config = dict(
    n_layer=17,
    d_model=224,
    n_head=7,
    n_kv_head=7,
    head_dim=64,
    d_mlp=576,
    vocab_size=8192,
    activation='geglu',
    norm='rmsnorm',
    norm_place='pre',
    norm_eps=1e-05,
    positions='rope',
    rope_base=10000.0,
    rope_fraction=1.0,
    qk_norm=True,
    attn_scale=0.162,
    bias='none',
    tie_embeddings=False,
    parallel_block=True,
    extras=['capped logits'],
    init='uniform',
    init_std_qkv=0.0325,
    init_std_o=0.023,
    init_std_up=0.0325,
    init_std_down=0.0,
    optimizer='adamw',
    lr=0.00264,
    lr_mult_up=1.24,
    beta1=0.9,
    beta2=0.99,
    lr_head=0.00605,
    warmup_steps=440,
    schedule='wsd',
    decay_fraction=0.865,
    decay_shape='linear',
    final_lr_fraction=0.0,
    batch_tokens=65536,
    seq_len=512,
    doc_mask=True,
    train_tokens=470700000,
    steps=7183,
    dataset='wikipedia_en',
)
Each number is 200 + 20 x the weight over its row's rms, rounded and kept within 0 to 999. Layers, rows and columns count from 0. The size before them is the row's rms in percent of the matrix's.

# o: layer 14 attention output (transposed), 448x224, rms 0.166, rows 111-125, columns 112-223
# v: layer 14 attention value, 448x224, rms 0.147, rows 112-125, columns 112-223
o111,072,221,183,167,250,188,209,215,199,191,215,208,178,222,168,181,209,225,169,199,218,198,170,230,233,202,192,205,193,180,174,232,163,187,233,216,224,192,182,193,208,197,184,204,200,194,164,177,226,166,175,202,191,205,238,182,198,187,166,207,207,199,177,190,213,204,212,194,179,211,222,216,183,205,218,230,214,173,210,185,176,170,184,209,200,200,177,195,207,206,203,192,213,181,223,207,215,188,185,185,174,193,188,179,231,190,207,216,223,220,195,196,207
v112,083,190,209,200,176,197,161,226,186,177,207,189,213,182,181,198,172,189,179,158,204,200,193,186,189,189,224,184,174,201,213,184,208,205,186,181,186,213,187,178,207,214,164,236,192,216,211,182,213,169,221,192,200,184,173,205,221,206,183,198,210,173,226,181,211,193,220,176,212,155,179,210,225,166,200,242,230,200,227,218,156,225,201,253,215,192,179,203,182,185,227,174,176,195,206,223,198,175,212,215,183,190,181,217,222,196,216,166,218,203,185,183,221
o112,077,180,192,198,206,209,191,221,193,220,207,167,179,196,233,168,210,192,160,168,168,223,190,195,215,187,178,195,195,213,174,203,199,200,205,162,168,171,237,188,217,214,175,225,197,213,221,159,220,175,173,199,190,202,209,167,221,214,225,207,194,196,170,194,201,205,212,184,226,207,198,219,188,184,210,182,227,178,228,183,184,188,200,219,215,213,167,190,174,224,199,213,197,210,237,209,173,182,198,207,195,178,200,143,221,195,169,169,203,170,186,192,204
v113,081,177,225,187,195,231,184,197,203,203,199,229,200,179,212,177,211,200,184,191,210,214,174,211,215,209,195,175,180,199,178,178,169,200,204,189,198,214,215,247,183,231,192,205,179,230,209,207,199,190,202,198,215,177,203,205,204,198,218,198,206,202,216,182,138,202,237,222,230,170,174,247,221,160,221,186,200,253,184,168,187,168,195,210,209,221,217,222,215,193,197,220,177,226,217,175,239,215,161,199,193,206,193,161,249,210,192,192,177,188,198,206,172
o113,073,167,177,217,213,217,223,157,198,146,206,243,220,171,208,193,210,187,204,194,190,204,188,210,212,206,193,193,201,203,228,172,176,242,206,178,194,178,192,202,213,233,226,192,214,187,195,209,230,196,215,239,211,206,189,203,164,199,176,193,165,181,216,201,183,237,197,165,193,186,170,174,195,208,206,185,189,218,231,191,231,186,174,185,230,183,176,212,201,185,163,192,234,205,216,179,221,214,214,166,189,204,196,214,223,199,200,162,191,195,214,204,205
v114,085,203,210,200,222,206,201,193,208,203,186,202,215,225,203,191,215,194,224,185,198,200,204,165,212,208,186,212,234,203,199,207,239,197,168,193,201,168,193,236,214,198,232,191,218,176,201,198,193,211,217,191,218,222,209,195,207,177,197,204,189,166,185,222,210,194,200,209,179,184,227,158,174,198,191,208,177,184,186,226,219,225,205,200,187,190,221,201,213,183,156,203,210,175,182,186,178,205,238,154,221,211,190,181,181,235,232,188,192,201,226,181,216
o114,072,220,204,200,207,185,207,187,217,169,180,202,182,191,195,232,211,208,193,189,218,180,194,210,175,209,181,184,212,214,185,203,216,201,201,217,202,223,181,232,191,198,194,190,206,186,185,170,171,209,200,181,195,198,204,209,192,189,223,190,209,207,196,215,188,155,202,193,189,205,205,204,202,204,232,165,179,207,179,190,199,214,235,198,169,196,198,172,205,191,184,208,158,221,172,200,162,220,175,225,199,179,194,246,197,198,200,218,195,233,221,176,196
v115,074,192,206,175,194,222,194,199,190,162,217,193,207,195,220,192,215,233,219,188,176,188,186,167,237,225,219,180,189,198,186,239,215,202,211,179,212,180,183,224,221,216,214,187,240,216,243,209,232,190,226,156,215,193,186,163,237,227,180,150,190,208,207,189,176,205,237,218,218,180,202,209,230,202,242,200,199,176,192,216,186,209,219,265,195,201,198,200,205,207,201,188,190,238,182,225,198,188,214,205,181,185,232,217,187,225,180,186,211,207,185,194,208
o115,059,175,202,173,193,194,226,201,213,158,168,235,214,154,223,204,204,188,210,186,204,201,184,184,189,155,197,197,186,233,191,206,188,225,183,175,189,188,234,215,221,214,200,204,214,193,191,200,212,220,211,203,167,211,179,200,212,171,205,207,183,187,188,194,188,183,207,209,205,220,209,187,256,201,198,188,202,205,210,210,182,210,213,219,199,218,201,188,203,185,191,222,200,183,160,217,195,206,215,213,194,172,166,244,183,214,148,206,204,189,183,181,236
v116,079,209,186,202,208,209,198,204,227,198,222,187,163,207,175,183,185,199,159,201,215,211,162,224,222,200,211,204,176,209,197,212,189,193,219,194,187,196,226,192,220,175,184,167,174,194,149,210,195,189,185,199,203,195,187,217,210,190,199,199,222,208,184,192,197,217,166,218,213,226,203,223,215,192,175,224,171,176,239,193,188,186,190,169,247,173,214,192,192,215,237,197,158,167,213,222,176,214,192,209,189,185,197,225,236,184,216,202,216,197,169,189,209
o116,067,181,169,191,148,210,188,198,194,216,216,194,171,239,205,204,209,219,171,176,196,195,184,193,204,218,217,179,189,207,234,234,197,189,205,200,203,197,200,162,195,197,183,213,193,206,175,213,252,208,161,166,236,196,213,227,214,224,208,216,197,221,181,182,199,205,211,206,207,188,176,188,199,168,175,236,215,153,232,182,171,174,153,187,188,177,207,224,215,218,201,196,191,174,229,198,213,211,199,179,199,194,204,181,204,180,190,179,223,234,191,177,173
v117,088,204,209,201,210,184,181,205,225,210,215,233,185,209,188,164,215,181,211,188,213,208,169,202,141,195,203,234,204,190,211,171,214,189,209,183,221,211,182,187,236,158,195,188,184,165,145,197,175,224,167,179,196,197,205,186,253,160,222,207,217,211,183,198,201,200,182,196,219,207,235,230,191,226,177,250,196,215,206,181,210,171,211,176,225,218,215,202,198,226,199,196,182,119,212,176,182,219,200,192,198,187,190,179,223,166,218,219,212,190,184,179,202
o117,080,209,214,180,209,180,214,216,178,220,208,230,202,221,187,219,185,202,217,172,181,202,212,205,225,200,224,217,192,246,211,238,248,163,212,191,209,185,189,181,201,201,214,225,194,184,173,221,207,175,169,174,210,192,221,218,204,189,218,206,197,240,189,206,187,205,200,226,197,184,192,218,203,180,200,226,208,202,180,176,173,192,205,175,199,185,219,202,166,218,182,196,209,189,196,223,192,227,198,173,226,208,185,190,194,207,169,191,229,240,200,142,214
v118,085,208,240,220,180,230,203,224,200,219,197,175,185,212,184,194,202,181,205,199,216,201,176,185,188,178,212,209,199,197,225,160,207,227,173,199,171,228,221,220,167,232,187,194,189,230,203,166,221,175,240,209,202,216,211,223,237,173,199,180,201,180,192,184,191,162,205,198,189,209,219,225,185,223,192,180,211,184,194,220,200,187,197,200,204,201,218,219,176,201,206,208,217,192,228,177,156,202,247,209,213,196,169,192,217,194,222,151,191,218,234,199,189
o118,080,197,208,189,204,180,186,209,193,195,220,185,212,209,188,203,228,215,164,167,198,180,188,205,172,186,183,202,199,160,198,193,216,204,207,201,225,203,175,178,179,248,203,195,173,202,194,164,223,142,217,204,178,251,185,187,198,204,187,184,184,204,202,171,226,177,197,194,201,186,211,189,183,224,220,185,226,171,215,192,180,223,185,204,229,168,181,201,183,230,228,210,195,200,240,179,192,194,213,195,170,228,200,173,214,197,209,166,207,173,210,193,190
v119,090,201,201,197,219,168,196,206,206,245,183,198,204,171,200,179,170,201,204,241,188,188,204,189,176,244,209,193,225,209,228,191,203,200,211,211,200,195,184,206,193,184,180,199,196,192,189,162,243,191,195,226,202,193,207,186,207,200,221,185,216,176,199,212,206,174,209,194,202,181,204,166,206,245,176,212,176,214,191,217,218,173,205,229,191,218,166,193,182,179,213,203,213,241,194,171,204,222,255,192,214,218,207,203,197,186,204,210,189,189,194,166,207
o119,080,216,213,209,180,211,173,220,197,200,236,194,229,205,196,182,198,192,211,184,169,188,206,227,189,222,207,198,214,164,196,168,182,146,192,202,192,237,199,210,200,187,200,203,215,228,215,210,203,205,195,204,205,199,198,200,198,184,221,173,195,215,218,192,193,178,166,190,221,202,212,227,217,210,170,186,186,190,222,208,220,183,184,227,197,208,162,204,201,193,197,227,212,225,246,171,221,204,199,268,187,185,220,180,219,215,205,173,176,216,202,170,205
v120,085,185,191,244,171,207,198,232,187,191,193,182,179,203,199,183,188,163,165,244,176,190,185,167,211,194,191,205,160,163,176,239,208,197,211,208,217,186,209,160,209,162,213,209,199,190,225,215,210,232,172,196,195,214,207,219,144,183,193,231,186,188,208,211,199,202,155,205,213,191,224,186,196,180,196,193,159,204,184,185,189,204,180,195,215,199,208,209,210,186,172,183,160,251,211,204,235,209,222,207,228,207,211,198,222,239,181,206,170,186,186,206,169
o120,076,206,211,194,179,214,185,202,203,165,175,180,188,211,204,209,193,155,197,141,227,217,190,195,200,242,182,169,182,192,203,225,218,198,199,191,201,187,230,213,201,190,235,214,210,203,200,209,201,224,187,199,219,195,221,189,182,222,184,213,182,197,214,196,207,218,160,214,214,154,198,211,205,166,161,217,184,231,211,198,201,201,217,195,157,220,201,215,210,164,196,211,169,220,213,165,198,187,204,222,221,187,198,198,224,169,224,175,219,199,174,218,222
v121,070,223,203,206,207,185,212,191,237,181,184,197,206,198,168,196,194,222,166,220,249,210,160,193,212,200,218,162,188,190,201,207,226,196,195,228,188,227,201,225,174,209,237,188,209,193,207,192,226,201,183,212,217,162,203,260,192,173,201,204,200,197,190,215,202,184,154,195,240,191,176,198,198,186,207,218,198,212,198,203,191,203,192,178,205,203,209,207,203,186,167,190,224,188,212,201,202,193,189,179,216,176,192,173,200,211,211,211,201,195,210,223,190
o121,065,180,183,189,213,206,193,196,207,202,214,248,194,173,196,179,208,185,143,188,207,182,183,207,193,254,200,185,225,156,173,232,200,224,205,208,195,172,190,155,219,183,209,181,203,211,176,186,237,183,181,183,234,204,215,200,200,163,175,210,213,175,218,215,200,219,192,170,207,196,178,190,188,196,190,180,211,171,199,184,194,179,155,210,185,177,192,193,218,174,187,212,216,201,200,190,211,192,191,185,204,177,221,194,194,211,170,196,212,246,224,201,169
v122,078,195,190,243,226,209,223,213,202,228,182,207,203,202,197,206,231,207,165,204,214,210,170,164,202,202,205,151,192,192,214,180,213,210,211,218,261,211,198,203,208,169,214,191,217,173,203,213,218,245,179,212,211,199,206,225,195,167,208,184,230,208,195,193,214,202,184,208,218,220,214,195,157,183,200,179,224,215,175,220,223,229,199,150,207,219,226,196,211,216,200,222,213,172,176,169,193,159,217,173,216,181,194,212,220,213,197,229,183,191,206,185,177
o122,069,184,195,208,212,164,210,207,208,182,178,268,171,198,157,210,184,174,164,179,212,166,189,214,195,231,176,216,206,208,193,183,211,177,199,209,236,223,192,195,188,205,226,202,193,195,194,210,219,180,216,178,208,195,183,209,189,196,174,179,205,193,201,222,206,253,158,214,226,196,204,217,189,173,191,192,195,198,166,175,209,179,192,171,201,194,223,190,190,219,205,202,207,189,136,214,195,198,185,204,212,183,202,186,210,191,207,242,206,202,171,198,213
v123,085,212,222,191,214,205,193,175,181,225,191,194,173,191,221,213,211,223,237,209,194,193,214,247,173,187,213,224,205,202,191,209,223,211,181,201,200,207,173,261,192,192,192,164,178,192,168,190,218,203,219,192,186,164,200,194,232,194,209,221,190,205,215,186,166,211,211,218,244,193,225,174,182,196,199,212,197,200,192,177,215,193,230,191,209,170,215,193,193,190,203,171,234,206,196,224,184,190,160,219,189,222,190,195,185,208,208,182,210,195,204,205,200
o123,071,200,211,176,174,225,219,186,195,209,192,197,172,207,181,188,224,218,198,233,192,189,214,151,200,197,202,194,224,203,209,212,190,231,184,213,212,206,211,188,206,196,210,194,196,168,191,191,220,195,215,192,174,215,211,211,190,180,223,231,206,206,195,225,209,193,223,224,181,224,203,171,207,243,209,198,205,202,245,215,231,202,217,209,208,187,216,240,228,183,193,222,213,217,196,206,204,203,144,203,191,219,185,188,181,195,199,162,184,224,190,200,173
v124,080,188,229,190,175,239,185,192,188,175,210,178,211,200,214,195,205,192,231,215,143,193,214,203,220,220,214,218,208,213,210,218,186,193,194,200,209,174,210,213,196,232,187,196,178,200,223,189,169,183,238,194,214,225,165,164,238,206,231,181,180,214,211,190,206,180,217,203,166,203,199,217,215,223,206,211,214,167,174,195,227,200,220,227,167,204,181,219,213,184,223,200,222,206,200,219,251,190,210,191,180,220,221,212,167,219,188,221,217,199,190,213,211
o124,067,194,202,184,207,210,220,188,233,201,180,183,226,164,208,199,187,193,265,225,203,195,225,195,174,186,199,236,225,231,234,205,164,202,204,211,189,178,188,183,173,187,218,202,187,185,189,221,170,198,221,213,192,200,168,189,204,217,207,208,216,198,191,183,188,148,220,223,169,202,197,198,172,213,189,215,200,196,196,219,203,210,216,205,195,210,167,213,212,221,214,164,236,189,171,219,228,199,206,189,221,253,197,217,163,181,183,192,207,179,210,183,195
v125,084,199,157,196,194,195,223,213,189,194,213,195,185,241,202,224,208,201,186,217,205,221,204,177,212,224,194,197,179,186,200,200,175,240,231,222,201,184,225,190,190,204,184,174,207,240,200,229,208,196,163,208,215,159,179,170,171,219,209,241,237,197,194,234,182,212,220,181,224,203,214,216,206,221,190,207,207,213,256,200,182,192,182,208,192,202,235,165,206,180,209,206,194,178,204,198,205,196,204,161,194,201,214,213,251,197,185,213,217,185,196,200,213
o125,073,197,183,226,199,157,182,174,188,194,231,186,197,178,200,201,190,208,181,209,202,203,181,202,179,208,202,216,194,191,199,169,218,204,217,204,201,196,196,187,217,201,208,209,219,220,180,230,202,189,203,218,182,182,210,173,200,221,223,228,197,224,198,201,171,240,203,162,220,220,198,190,179,168,227,208,203,170,174,190,192,155,190,227,172,181,192,181,207,205,178,220,213,145,210,195,228,185,187,170,195,211,245,198,239,158,208,204,220,219,203,200,221